{
  "n_kv_head": 8,
  "norm_place": "pre",
  "norm_eps": 1e-05,
  "rope_base": 648000.0,
  "attn_scale": 0.0931,
  "warmup_steps": 415,
  "final_lr_fraction": 0.0
}
Each number is 128 + 32 x the weight over its row's rms, rounded and kept within 0 to 255. Layers, rows and columns count from 0. The size above them is the row's rms in percent of the matrix's.

# layer 3 attention key, 1024x640, rms 0.0405, rows 669-750, columns 200-239
size [105 112 104  83  82  87  95  90 103 106  95  85  83  92  95 113 113 120 108 109 114 110 106  83  85 103  95 104 104  97 106  87 111  99 109  89 116 106 104  88  94 113 101 107 103 108  94 107 112 111 101  85  92  92  99 110 103 100 104  90  94 101 104 114 106 106 107 104 112 105  99  83  93 110 108 107  93 106 106 123 107 111]
[[174 117 145  93  79  55 155 106 121 137  87 161 102 140  71  79 122 109  68 119 134 194 102 122 146 103 140 102 118 123 130 152  74  88 171 134  89 204  98 231]
 [ 95 105 168 187 147 135 156 181  87 147  94 120 190 183 130 188  85 166 125 117 112  89 125  66  70 161  71  78 128 181  78 161 144 145 125 103 115 130 104 103]
 [142  87 117 109 137 135  80 164 191  92  87 118 122 142 117 128 170 210 157 116 122 100 136 173 187 106 146  84 144 111 105 157 105 145 166 113 155 128 131 142]
 [187  72 109 177 128  86 157 147 130  89 143 153 130  99 135 147 142 110 154 155 125 122 139 176 176 109 133 150  55 131 117 149 160  97 150 150 112  95 157 147]
 [130  97 157 135 154 134 136 136 102  76 172 130 132 168 151 119 127  69 135 125 163 129 167 130 144  82 146  99  61 161  44 169 153 169 114 144 109  91 126 126]
 [105 124 157 108 132 111 131 145 148 158 133  79 211 144 194 105 106 106 143 144  97  83 148 127 100  79 109 151  62 109 116 117 148 128 100 158 107  95 150 123]
 [109 163 122  65 108 191 109 122 121 159 112  85 164 177 156 155 148  97  81 193  91 104  75 137  83 150  68 101  76 160 153  84 117 154 144 118  39 171 131  92]
 [105 165 123  65 109 139 104  98 114 113 130  66 133 136 188 160 176 111  99 125 132  76 100 116 124 148 149 110  44 152 137  97  94 140 137 175 103  71 120 110]
 [125 118 132 142 151 101 122 115 148 104 121 152 116 112  76 138 104 161 114 101 125 177 145 124 123 118 124  92 219 124 135 157 151 157 120 108 137 127 156 148]
 [116 153  98  47  93 184 162 157 133 153 160  58 156 140 157 186 114  91 124 120 128  49 107 132 102 128 113 106  68 115 158 121  95 112 120 146  72 116 134 113]
 [125 117 134 156 161  85 137  84 147 101 122 152 116 116  77  65 135 180 129 123 215 152 143 130 148  87 144 134 227 101 144 158 122 163 124  98 190 135 121 170]
 [ 68 154 166 100 151 133 147 145 122 161 212 155 198 185  71 129  94 119 106 133 113  77 168 149 169 101  94 150 167 130  94 114 115 146 148 116  95 152 162 129]
 [120 135 114  83 110 163 127 131  72 125 151 119 157 128 130 163 168 118  62 102 125 120 138  80 153 119  99  78 180 149 109 170 105 147 187 141  77 124 105 197]
 [151 112 181  88 141 126 106  99 122 108 111 125 141 207  64  85 121 123 104 173 146 122 181 186 125 128  64  79 147 129 109 123 171 178 155 130 107  94 106 171]
 [149 102 136 143 120 103 144  93 122  94 165 167 148 101  59  55 134 117 107  91 115 124 159 138 152 113 163 100 191 157 108 165 201 120 159  83  91 165 158 146]
 [148 190 154 116 109 175 141 128 122 130 124 160 197 106 125 143 145 125 119 168 115 167 102 142 128 152 130 104 124 136 128 166 170 173 102 132 136 139 104 101]
 [182 143 101 117 143 144 132 143 116  92 132 126  55 152 106  34 123  93 106 119 135 162 153 197  96 159 154 133 137 137 163 103 182 127 134 151 148 120  87 128]
 [140 170  61 150 167 166  31 164  83 155 152 102  62  93 146 125 168 145 202 140  85 118  70 130  91 177  85 116  91 124 180 103 161 149 127 164 136  59 136 132]
 [147  57 225  92 104 169 156  65 106 183 135 169 118 127  91 105  75  66 139 134 122 171  81 129 132 129  85 169 124 140 163 123 122  53 136 101  76 145 124 102]
 [156  94 121 118 122  89 128  43 159  81 136 129 179 168  62 152 160  74  52 138  99 106 130 104 186 146  71  68 123 171 126 109 130 154 143  86 108 193 129  86]
 [136 100 105 123 130 148 178  76 108 113 151 189 176 115  96 138 165 147 118 127 125 161 135  68 168 113 133 107 134 128 117  77 177 109 139 114 164 145 111 163]
 [149 148 145 145 169 179 126 131 129  98 117 146 117 131 151 118 152 134 172 169  83  68 127 190  99 175 103 132  92 158 103 155 166 130 112 115  74  88  66 135]
 [123 112 176 139 119 108 139  67 170  92 118 121 152 131  89 162 151 114  93 150 133 158 140 142 129 146  92 136  75 104  96 114 109 108 140 193  70 111 104 131]
 [159 103 165 111 163 158  98 140 171  98 150 153 175  97  92 180 116 157 134 137  73 105  82 102 117 151 153 126 147  98 135 117 115  98 120  95 184 158 116 115]
 [134  97 117 146 153 135 119 156  81 142 211 176 111 157 110 112 154 137 131 133 164 115 189 111 113  97  94 148 115 105 133 161 193 117 159  79  96 121 147 139]
 [ 91 140 110 111  97 106  93  80 147 155 108 145 151 146 132 155 158 140 110 120 107 159 159 119 164 135 122 114 112 152 124 143  97 104  85 118 166 154 114 120]
 [145 128 135  94 130  87 136 146 132 151  98 123 112  67 144 108 168 134  92 126 209 126 137 117 145  87  98 128 114 104 172  99 196  80 127 107 149  99 204 116]
 [152 162 140  30 149 129 113 142  98 142 111 130  96  78 120 114  61  94 171 157 150 152 112  95 156 129 158 142  77 142 123  83 115 130 159 137 147  99 159  93]
 [104 129 130  55 191 108  95 116 135  92 167 134  72 127 102 171  86 144 133 133 101 136 138 128 149 150 156 117 192  66 149 181 132 180 141 106 127 135 160 145]
 [160 190 163 117  97 166 122 108  67 115 110 135 161 120 145  90 136 198 129  74  61  95 130  72 161 112 101 136 124 173 117 140  98 123 109 156 130 129  96  70]
 [137 109 154 120 169 108 102  85 109 127 174 174 148 167 118  40 150  72 113 129 109 152 127  69 171 129 116  88 117  71 147  60 128  86 136  85 107 110  99 129]
 [165 132 139 127  85  95 111  94 182 139 163 162 155 135 177 151 184 177 103 127 118  84 128 168  91  67 155 151 185  85 131  97  95 135  90 180 147 122 119 103]
 [169 140  97 129 124 161 128 167  74  90 169 155 115  63 117 154 137 172 207 131 131 117 141 147 170 153 123  89 139 105 122 100 136 131 146  90 137  89 103 129]
 [155 176 141 128 118 184 135 179  58 146 137  81  87 150 169 134 179 116 189  52 115 127 117 195 144  99  85  79 120 155 160 133 127 156 127 187 124  87 101 149]
 [122 104 150  96 104 197 189 117 110 126 161 118 172 117 122 144 137 154 145 159 153  88 149 147 110 158 138 107 159 101 106  87 141 124 140  95 118  86 149 106]
 [101 112 157 105 130 128 175 145 125 145 110 115 158 146 174 130 142 125 157 159  92 142  66 130 144 121 194 133 187 107 146  71 127  38  91  99 206 121  96 125]
 [144  84  71 167 143 165  88 133 118 122 113 151 149  53 141 149 166 132 209 109 185  87 167 123 169 132 162 169 174 120 131  54 132  47 113 114 165 158 144 111]
 [129  95 123  88 128 125  83 122 185  78 174 160 114  51  89  59 111 132 158 160  98 131 166 152 134 132 129 135 146  82 160 175 131 162 141 168  92 119  57 180]
 [ 57  93 120  78 137 130 108 102 111 191 103 108 111 116  74 148 158 101 138 140  84  78 129 123 102 180 176 141 126 140 141 136 123 150 120 119 121  78  68 138]
 [134 150 206  95 144 149 150 122  83 144 124 152 144  91 164 101 164 117 137 100  82 151  50 106 118  91 125 115 159  72 193  73 123 129 121 128 169 124  96 113]
 [127 125 132 136 104 181  64 106 131 158  42 101 113  85 111 192 131  76 114 112 140 152  67 125  65 124 121 130 106 112 168 122  91  87  98 136 125 122 126 110]
 [148 113 135 127 145  61 115 132 153 144 169 139 138 165 148 138 129  79  87 108 204 120 131 134 167 141 152 113 123  65 116 100 116 124 118 118  94 153  77 154]
 [118 126 108 107  98 194  99 176  30 111  68 119 106  89 170 131 155 104 183 139 144 113  97 112 145 160 154 139 119 126 216  80 143 124  83 152 209 110 100  96]
 [ 87  91  79 150 143  74 181  92 196 103 161 134  91 159 109 111 128 132  73 140 153 117 133 138 110 145 167 155 132  74 152 164 112 163 129 112 179 115 157 119]
 [123  98 100 147 128 145 145 122  52  91 131 169 139 112 130 142 154 163 171 146 160 107 162  62 136 118 188 129 170 120 163 141  97 127 100 126 122 122 211 174]
 [105  93  89 109 132 105 125 108 167 109  94 154 166 158 119 121 153 133  90 193  93 124 161 114 168 154 193  77 134 165  66 135 102 192 129  70 121 148  79 148]
 [127 142 108 164 102 116 137  82 131 124 147  99 126 125 108 103 162 124  86 124 163 138 141 128 126 110 115 167  94 116 101 182 160 142 119 153  89 157 160 150]
 [103 160 133 137 173  71  92 120 168 185 101 162 137 116 176 143 162  96 166 129  83 114 108 106  96 149 131 155 137 140 132 140  91  97  39 148 171 132 102  93]
 [198 166  97 148 116 117 180 143 147 102  83  87  81 149 213 131 132 162 131 112  68 114 156 196 121  93 135 145 139 172 105  86 120 124 135 106 157  95 167 155]
 [116 106 138 184 148  93 143 110 117 109 156 154 125 136 128 131 124 117 187 159 135  84 168 102 125 119 100 166 127 104 103 153 145 130 159 150 142 121 156 167]
 [114 169  45 137 158 159 156 117 153 110 125 143 138 123 166 171 179 156 127 182 102  23 147 179 100 123 146 116 130 103 141 101 154 131 112 136 126 121 122  76]
 [148 143 193  97 127 193 128 157 100 151 122 107 164  88 150 163 139 110 192 134 101 107  95 124 137 151 135  95 111 131 114 102 143 151 139 150 145  97  63 159]
 [138  81 146 119 130 159 109 107 138 153 152 161 132  92 134  81 194 104 122 155 136 141  76 142 123 173 131 177 131 131 163  97 178 134 121 115 161 114  70 123]
 [132 174 129 153 125  91 135 185 136 123 128 199  85 155 129 146 108 159 168  75 127 103 134  59 151 133 137 122 126  81 129  75 127 103 101 112 123 131 162 142]
 [121 119 172 160 102 119 185 104 134 150  64 113  95 184 145 153 119 128  38 128  83 151  87 150 155 139 103 122 151 143 109 171  57 125 146 129 105 176  73  97]
 [142  95 169 110 150 118 192  90 146 140 167 161  80 131 119 136 115 126 161 120 111 112 132 132 140 141 167 167 103  89 131 109 184 153 122 120  98 145  65  75]
 [145 179 166 123 120 118 131 139 173 136 168  99 122  94 134  67 166 110 140 135 169  59 152 143 128 106 148 138  95  67 137  94 168 162 153 148 143 117  46 116]
 [193 120 161 121 176 104 145 136 130 126 139 134 129 135 111 102 141 163 126  76 126 169 145 157 102 195 135 142  73 143 143 157 158 123 150 102  82 177 189 181]
 [109  57  93 106 181 118 125 165 150 126 160 113  77 171 135  99 186 166 137 131 148  87 100 134 138 112 149 106 117  91 149 115 196  99 151 106 191  95 157 107]
 [ 87 141 161 125 129 119 147  93 137 133 155 113 146 158 148  68 104 140 151  69 180 175 141 101 116 139 113  67 153 114 135  91 150 129  97 104 103 123 103 130]
 [113 196  85 163  80 137  91 122 143 200 117  70 140 132 155 111  88 131 112 193 189 134 164 140 136 168 114 143 116 114 134 157 101  74 129 150 124 119 141 111]
 [130 112 151 161 106 194 154 146 101  97 119 111 166 213 113 210  55 136 160  91  54  62 135 100 136 134  98  92 120 174  83 182 103  61  85 127  92 118 136 138]
 [ 86 147  96 200 121 125 106 219 111 134 152 169 121 173  85  99 166 146  93 147 121 116 162  78 106 158 152 107  86 152  86 167 160 152 100  94 140  97  91  75]
 [105 156 110 169 131 108 153 157 149 144 106 144 173 128 142 186 132 105  91 131  82 193 171 117 143 134  93  98 125 193 117  98 114 136 175  95  98 144 131 156]
 [115 150 163 153  80 171 111 111 106 140 179 151 118 164 125 128 153 104 109  56 148 105  87  93 140 151 119 115  84 145 129 180  75 164 161 107  18 149  38  95]
 [ 79 111 188 148 127  84 142 100 143  90 129 151 127 164  82 154 120  84 110 147  72 117 114 125 158 127 160  69  65 129 116 166 142 154 140 136 130 138 125 182]
 [156 126 183  64 108 126 159 140 163 121 107 175 119 103 135 115 108 123 156 170 116 115 157 171 163  37 103 103 166 124 105 144 135 106 129  98 127 114 120 155]
 [147 154 109 131 191  88  82 168 106  96 125 142  97 149 165 155 152 156 162  76  85  92 132 138 147 119 139  73  38 125 128 137 166 190 174 156 109 101 113 206]
 [101 204 165  80 155  93 118 119 158 162  69  76 111 147 185 142  52 153  93 106 142 124 125 114  79 159 148 119 132 166 161 158  86 131 138  99 150 155 113 107]
 [111 117  82 124 135 175 108 130  98 154 169  77 113  99 125 129 188 102 241  67 162 125 143 139 130 212 101 135 128  58 156  62 139 140 157 113  80 158 107 133]
 [100 152 147  64 146  97 145  80 140 155 152 123 142 152  99 150  64  86 139 123 124 114 137 152 127 102 130 124 120  56 147 181 190 138 176 148 119 117 171 180]
 [154 104  93 140 119 110 127 125 145 112 136 104 128 175  71 109  90 154  85 130 168  96 196 144 123 140 124 146 140 177  86 131 150 132 161 152  72 124 215 161]
 [ 86 144 129 132 131 148  95 101 141 115 122  88 161 180 126 121 167 150 140 142  87 157  97  92 200 102 185 151  93 128 138  90  74 155 138 167 160 126 120  92]
 [116 106  81  94 116  99 132 119  77  89 131 138 113 111  88 104 162 155  62 147 119 144 142 108 122 180 142  76 122 130 147 133 168 183 129 115 146 121 100 120]
 [136 142 171 112 125 119  55 199 111 139 123 128  83 192 149 113 173  83 102 138 128 158 172  93 148 110 130 133 137 120 191 143 118 161  66 131 152 102 152 128]
 [111 129  74 193 139  99 158 160 112  85 109 118 122 120  96 175 123 106 143 165 107 116  93  72  95  96 150  88  61  93  93  82 154 130 131 140 231 101 176 119]
 [138 133 137 120 121 106 129 135 121 121 124 107 146  80 131 133  75  93 128 129 155 165 167 104 153 202 183 181 144 168 181 114 124 122 109 143 156 111 143 177]
 [127 147 125 117 101 115 149 131 122 183 139 112  78 120 161  84 116 205 105 136 121 176 135 145 105  96  76 116 147 190 125 153 145 120 130  91 152 109 175 137]
 [145 173 138 142 130  97  94 169  97 174  90 102 109  71 210  79 146 150 130 144  95 138 115  96 128 146 147 162 107 136 144  63 137 130 115 229 168  89  87 151]
 [109 140 101 178  76 150 158 112 109 105 120 130 100 136  84 141 147 126  89 114 141 130  67 108  75 147 143 157  93 121 103 135 141 131 123 128 149 110  96 131]
 [144 119 149  85 148 138  52 125 103 184 150 125 160 139 141 147 121  97 173  92 121 146 135 142 173 156 109 129 180 113 144 176 107 122 108 140 106 135  62 110]
 [130 122 143 118  84 185  77 129 103 114 120 168 136 114  93  67 139 118 206  98 191 137 121  94 129 104 136 189 138  28 160 103 126 133 152 127 136 133 126 116]]
# layer 3 attention query, 1024x640, rms 0.0412, rows 670-750, columns 200-239
size [109 102  67  81  81  87  92  86  92  96 106 102 107 115 124 109 109  90  97 101 105 105 104  99 104  97  98 105 104 103  96  99 100  99 103 106 105 105  96  95 100  99  96 103 104 105 104 108 105 107  92 101 103  95 103 102  98 107  95  86  93 106 112  97  96 108 101 107 108 103  93  88 101 103 107  97  99 112 103  97 108]
[[113 122 165 106 112 130  36 131 128 170 111 109 186 153 117  85  84 115 111 158 128 167 132  87  83 134 146 111  90 138  68 140 121 116  61 145 116 118 123 159]
 [190  45 152 157 118 112  49 150 190 157 167 157  64 130 143 112 118 137 128  79 167 113 171 135 145 168 101  74  84  94 125 109 100 132 115 146 155 112  86 153]
 [182 112 127 191 120  99 126 113 139 208 145 170 112 204 115  87 138  78  87  86 106 192  95 111 187 167 149  95 173 119  59  91 162  98 137 165  95 124 145  96]
 [129 144 101 161 102 148 141 159 118  87  46  88 122 165 157  84 127 204  70 172 104 179  94 154 125 100 123  80 137 121 126  60  86 122  94 194  74 140 123 158]
 [134 115 151 121 113 168  93 106  96 141 152 124 137 102 149 178 104  79 139 111 113 128 109 142 102 187 144 136  91 118 153  80  97  60 197  96 121 122 134  74]
 [123 110 123 143  87 167  69 142  75 145 122 110  87 111  71 129 157 146 108 107 111 135 116 133 185 123  73 156 142 101  89 172 121 113 106 219  99 158 156 171]
 [153 123 131  91 155 171 168 160  72 138 144  47 173 176  41 151 133 131  95 103 149  87 119 128 129  93 102 105 119 122  89 110 112 139 102 161  95 215 129 104]
 [161 107  65 100 105  49 115  32 154 128 152 222 120 122 123 128 132 156 145 108 114 143 125 144 155  94 136  78 112 112 133 152 114  89 171 141 141 119 129 134]
 [152 123 182 141 127 180 114 182  81 137 162  42 131 179  76 128 127 124  75 151 163 139 112  87 163 125 111 120 113 160 112 134 112 143  82 144  95 191 152 115]
 [107 159  61 101 117 105 100  90 144  86  99 182 101  91 128 116 147 145 164 104 143 123 125 137 125  84  73 146 118  82 158 134 136  95 116 147 181  97 105 139]
 [109 153 175 137 146 191 128 160 136 120 134  87 114 105 102 149 128 182  89 169  87 153 113 110 140 134 169  88 174 120 138 123 113 103 117 158 125 216 142  78]
 [101 127 175 131 144 156 107 170 131 126 143  98 129 156  72 147 127 136  77 137 119 108 118  97 185 128 126 123 152 134 133  94 117 144 105 168  57 201 160 130]
 [167 147 180 100 132 161  98 146  79  87 128  94 125 142 105 151 179 136  74 125 160 101 151 105 183 106 127 127 172  90 125 164 114 117  94 133 147 183 174 137]
 [132 165 132  96 190 190  58 140 159  90 144 110  88 142  74 148 147 127  82 127 145  61 175 131 159 117 116 152 140 144 118 137 168 141 180 113  83 141 130 121]
 [152 112  79 141 110 135 117 131 151 133 186  80 142 109 141 145 148  90 128 115  97  95 142  81 152 138 101 150 131 152 166 135 143 129  90 148 144 120  68  84]
 [ 78 193 130  62 127 142 215 180 124  86 136 136 130 156 121 205 123 131  95 159 142 135 139 118 155  86 128  92 110  94 118 104 106 174 124 153  99 105  88  91]
 [ 89 173  85  95  93 164 124 101 126 133 109 155 109 133 142 124 176 127 129 137  60 191 124 138 111 175 128  91 136 102 142 185 151  86 119 103 143 131 106 150]
 [105 120 172  88 117 154  97 124  89 165 117 224 121 137 142 119 129 142 145 165 125 162 109 162 118 118  82 172 143 114  65 124 123 124 194 163  97 122 129  73]
 [140 138 180 143 119 148  58 146 138 173 138 137 100 148 159  92 148  92  52 110  88  92 105 124 121 107 164 141 109 173 161 140  94 156  99 203  95 167 147 111]
 [ 55 113 154 110  44 171 119 107 133 196 201 111 176 132 110 121 135 134 120 177 113  81 123 142 120 124  33 110 150  43 147  91 139 153 153 201 107 146 156 121]
 [ 70 139 125  88 109 132 132 161 123 119  65 142  78 101 141 128 133 136 169 144 123 100 138 180  95 165 104 111 119 110 147 155 187 117 134 171  85 130 107 132]
 [152 142 136  89 144 144 118 120 146 136 113 123 115 102 150 172 144  79 106 161 122 139 123 113 164  93  70 133  58 166 110 223 159 114  29 122 132 173  71 158]
 [116  69  87  89 166 108 117 148 136 105 139 130  91  97 164 150 109 144 121 135 169  59 216 143 130 142 137 113 132  82 168 198  99 138 131 130 144  80 102 112]
 [150 134 147 127 126 134  87 140 129 165 154 126 151 166 103  85 141 108 194  93 107 170  62 104 137  64 124 106 111 151 150 132 157 114  88 102 113 155 149 146]
 [114 117 148 126 113 113 110 121  78 126 140  84 132 129 189 160 102 143 133 127 158 157 106 145 161  97  94 166 102 189 144 148 129 105  67 126 161 154 107 127]
 [199 154  95 166 144 146  89 170 114 186 167 180 100 126 118 120 176 117 178 116  96 134 149 143 161  75 169  87  95 109 200  85 150 131 115 142 131 102 122 147]
 [146 174 132 147 128 119 115 116 136 168 111 172 115 116  90  60 182 129 119 132 114 105 136 143 150  88 138 176 116 130 145 122 117 154 169 185 108 142  75 128]
 [ 71 143 139  98 139  86 154 128 147 116 106  97 110 127  75 219 153 136 103 139  78  69 119 121 141 109 118 125 142 118 168 190 111 152 139 124  97 146  96 178]
 [164 111 136  82  61 152 102 110 100 143 149 112 176 149 115 128 101 188 152 185 113 133 122 154 101 130  54 117 157 107 137  92  48 122 144 194 101  90 112 121]
 [128  98  80 107 132 122 114 163 144 120 108 151 158 135 116 104 159  96 136 160 110 117 141 140 156 136 120 158 102 113  75 100 143 156 146 100 151 107 134  81]
 [139 112  71 149  98 119 180 149 129  85 154  84 121 146 170 162 141 157 135  87 139  75 150 105 113  83  92 128 125  96 113 136 112 108 107 117 129 121  76  76]
 [178 112 115 152 123 155 120 149 153 138 100 162 104 132  81 141 215 135 129  98 185 135 166 140 133 143 118  52 131 131 156 108 169 118 122  72 149 134 112 209]
 [127 159  85 119 141 159 146  84 125 105  58 122  83 142 131 166 147 128  75 152 136 170 140 110 123  93 121  94 141 159 167 126  69 156 163  43 152 100 107 133]
 [132 111 121 139 151  78 198 139 154 120 139  96 145 155 131  97 114  92 173 135 203 104 148 113 159 115 124 186 107 135  84 119 107 163 105 146  95 128 100 212]
 [ 86 126 117 107 140 100 163 129 113  64  68 117  89 161 161 163 112 163  92 160 171 104 183 155 182 110 132 102 162 117 123 100 111 119 150  72 159  89 105 140]
 [134 132 142 133 149 102 147 173 149  88 123 146 110 105 114 116 158  84 166 120 125 131 154 122 170 155 215 105 151 113 143  95  88  74 156 137  91 140 133 168]
 [ 50 155 151 117 124 140 169 129 107  80 183 153  93 118 113 170 175 160 153 144  97  55 122 131 147 186 118 131 176  95  76 133 155 103 149 129 123 129  75 149]
 [ 84 125 136 129 143 146 118 113 109 119 101 125 106 101 127 147 115 122 103 175 129  50 143 151  47 154 132 121 113 112 115 131 147 137 183  87 107  87  93 112]
 [ 52 113  94 116 118 143 160 111 107 158 159 172 161  96 158 130 131 176 173 138 149  90 154 144 109 133  95 157 183 101 102 137 134 134 220 123 136  56 136  72]
 [ 86 120 182 129 148  93  98  98 137  96 136 128 180  88 155 129 138  80 148 115 141 180 110 124 109 176 125 100 134  84 162 102 109 153 131  87 130 138 166 143]
 [121 106 155 180 158 131  85 132 125 112 117 123  83 148 149 160 126 130 156 102 141 140 143  91 169 116 178 130  77 158 165 145 135 125 124 149 116 146 119 144]
 [110 137 146 168 103 156 141 123 133 154  92 158 163  68 106  77 129 176 167 107 140 142 136 120 153 147 140 116 144 115 152  51 113 141 137 112 140 115 136 119]
 [104 136  91 214 134 146 152 158 188  41 137 140 121 151 121 154 105 176  78  94 133 129 123 123  60 159 221 165 112 147 190 146 141 137 137  74 110 162 105 140]
 [116 142 159 144 110 161 126 137 129 149 173 135 105 126  74  96 160 122 117 105 170 161 118 124  95 133 204 144 204 119 108 117  82  75 133 102 127 142 139 193]
 [141 141 113 121 100 118 123  98 158 173 136 142 138 152  94 164 127 123  81  96  95 113 131 131 134 176 129 157 137 126  72 174 110  91  97 142 126 114 145 100]
 [169 186 189 175 143  91 162  73 121 106 184 116 135 187  74 101 161 120 136 168 125 105  64 139  96  72  86 189 134 103  80 106 161 122 134 151  67 152 190 171]
 [ 56 144 130 106 128 127 143  85  77 159 191 169 133  90 171  82 129 131 126 206 134  92 113 163  94  92  84 152 207 160  81 108 157 131 127 170  84  77 128 133]
 [166 124 132 166 152  89 160 157 179 117  74 115 107 122 164 143 117 171  83  56 168 152 169 135 171  89 148 112 102 199 106  87 136 161 180 111 137  89 164 143]
 [139 158 126 120 148 126 102 127 109 110 136 106 105 121 152 115  86 140 134 147 198 124 111  83 115 105 155 138 128  54 118 179 108 123 150 115 132 149 128 189]
 [ 81 131  28 154 146 103 206 131 165 138 138  90 152 109 136 156 101 116 161  98 110  60 159 113 117 125  56 117 122 102 161 154 199 159 116 110 121  60  79  64]
 [102 108 127 115 103 124 193 139  95 114 100 101  85  50 139 154 130 147 131 133 135 104 176 142 145 152 135 133 169 167 122 155 152 140 149 138 173 114  92 131]
 [101 120 113 123 126 153 177 131  95 150 163 152 130 159 120 141 146 141 101  90  76  56 142 102 143  86  56 133 103  85 154 100 133 161 165 170 116 108  73 127]
 [117 154  98 154 110 108 123 176 155 119 112 131 131  87 141 123 149 157 141 103 144 201 105 113 206 146 219 114 149 151 130  97  75 120  91  83 167 146 172 102]
 [139 118 193 111 125 165 177 114 117 169 127  97 143 143 200 134  53 131  56 126 120 123 123 198 131 119 117 161 152 162 112 101 112  96  99 204 133 161 147  68]
 [119 181 109 167 120 144 145 106 124 113 144 170 122  61 140 102 168 133 124 135 156 138 119 166 117 190 114 154 161 114  97 157  98 141 129 110  91 103  89 115]
 [150 186  94 193 141 178 144 167 154 124 161 157  95 110 163 162 144 147 203  95 138 126 135 114  77 202 233 138 101 183 122  83 135 131 131  84 166 116 117 160]
 [173 124 124 163 122 180 182 175 111 128 109 175 108 131 109  87 117 180 168  65 125 155 133 144 108 126 150 165 167 171  96 159 109 129  96 152 178 166  84 214]
 [ 94 134 147 145 131  97 102 145 138 180 125 159 114 103 170  96 138 106 128 144 104 133 120 173 138 157 122 135 107  89 111 115 140 101 103 127 132 114 146 127]
 [107 129 118 118  76 142 113 126  80 157 149  77 141 155 129  94 115 128 133 107 144 169  98  97 160 130 124 170 138 171 132 125  89 134 140  95 165 152 131 125]
 [167 153 109  98 163 108 204 168 138  89 112 138 132 174 122 104 114  93 158 132 109 202 123  77 197 149 172 114 123 151  97 148 108 139 113  63 134 135 136 167]
 [158 104 155 138 123 122  87 148 139 142  91  94 137 127 169 132  95 102 123 107 150 148 139 121  85 115 126 139 108 133 153 116  88 101 122 110 170 108 213 143]
 [166 136 105 130 136 126  32 120 132  94 121 138 137 124 116 126 168  86 101 109 157 154 120 161 150 160 164  93  63 138 134  89 122 131  96 113 145 146 130 154]
 [133 115  99 123 130 111 137 155 163 173  80 134 138  99 140 178 205 114  95  92 101 162 123 106 144 170 192 121 103 144 113 154  92 105  67 130 175 162 157 154]
 [155 133 122 139 155 181  63 130  91 215 103 143 137 110 135 150 160  85 136  97  90 138  95 131  96 165 117 152  64 153 167 163 149 207 146 159 131 125 152  42]
 [ 69 128 113 153 127 113  83 159  86 124 176 171 144 161  88 158 137  69 161 172 129  77 115  89 102 144 126 136 101 122 148 134 160 121 138 132 143 139 153 180]
 [137 113 146 146 101 102 100 142 127 140 110 143 109 101 153 135 117 155 217 154 156  87 156 105 143 114 129  58 108 128 151  82  83 111 122 143 137 117 140 123]
 [150 143  78 178 144 127  49 161 113 179 138 115  32  69 126 128 158 124 158  99 163  95 142 176  81 123  93 105  85  98 204 163 177 168 152 121 149 127 121 114]
 [ 71 130 106 118 130  85 138 176 173  83 104 112 173  20 137 144 174 111 144 142 141 146 122 156 177 162 122 105  45 128 167  92  79 185 105 169 116 151 160  99]
 [103 172 160  95 107 143 107 134  96 132 104 127  91 116 129 161 152  98 150 147 124 146 122 123 133 209 147 105 140 119  99 126 116 120 141  98 121  79 126 118]
 [130 162 120 133 137 106 168 132 113 129 149 152  95 167  76 119 112 170 129 216  94  92  85 118 116 131 120 174 169  92 153 102  93 126 126  99 101 151  96 166]
 [153 117 144 164 133 134 114 130 177 132  91 107 136 150  73 118 133  91 114 106 139 158 100  79 138  59 179  76  94 169 123 144 136 116  67 110 114 151 159 167]
 [101  91 166 103  94 123 149 133 102 140 170 172 117 130  90 186 101 160  84 127 131 163 109 129 159 116 122 124 154 131 147 174 100 183 217  93 138  88 107 104]
 [ 82 132  93 165 113 188 101 101 163 176 164 143 120 200  84 118 150 104 121 138 130 111 139 117  83 154 116  86  74 108 148 125 164 134  56 160 100 121 101 103]
 [107 147 126  70  96 121 101 127 111  50 150 104 172 180 134 165  68  68  87  86  87 107 143  94 147 160 103 167 119 188 140  99 141  98 160 120 147  64 119 114]
 [123 125 130 156 154 100 135 154 163 158 190 130 154 110 102  64  74  70 144 152 129 145 137 116  65  72 184  90 144  83 156 143 163 125 153 151 144 152 169 136]
 [ 69  89 122 188 119 109 169 154 120 132 147 148 107  83 109 141 146 130  97 114 134 152 125 107 121 119 153 133 141 118  83 136 125  77 113 135 124 156 126 169]
 [161 115  51 103  86 133  83  76 126 114 110 116 129  84  93  74 178 119 123 127 131 190 112 139 188 104 139 125  88 129 150  65  96 115 159 107 123 140 111 167]
 [ 75 147 134 100 128 109  65  95 153 103 110 163  72  76 193 133 147 123 145 158 100 150 147 115  77 173 199 128 132 126 100  96  63  90 135 134 125 113  88 179]
 [115 157 134 135 154 123 173 131 105 131 113 139 175 137  74 169 126 114  84 151 175 152  95 133 142 122 106 111  83  80 156 160 176 120  93 124  76 158 144 102]
 [118 119  58  71 105 137 162 111  70 100 150 130 110 176 171 157 101 136 149 118  81 121 131 112 159 145 108 127 139 151 133 175  71 109 136 104 134  87  23  50]
 [117 126 156 104 151  97 136 124 101  84 174 159 193 161  93 115 150  77 191 149 143 144 110 121 152 156 124 167 137  51  92  99  81 153 186 161 162 132 152  63]]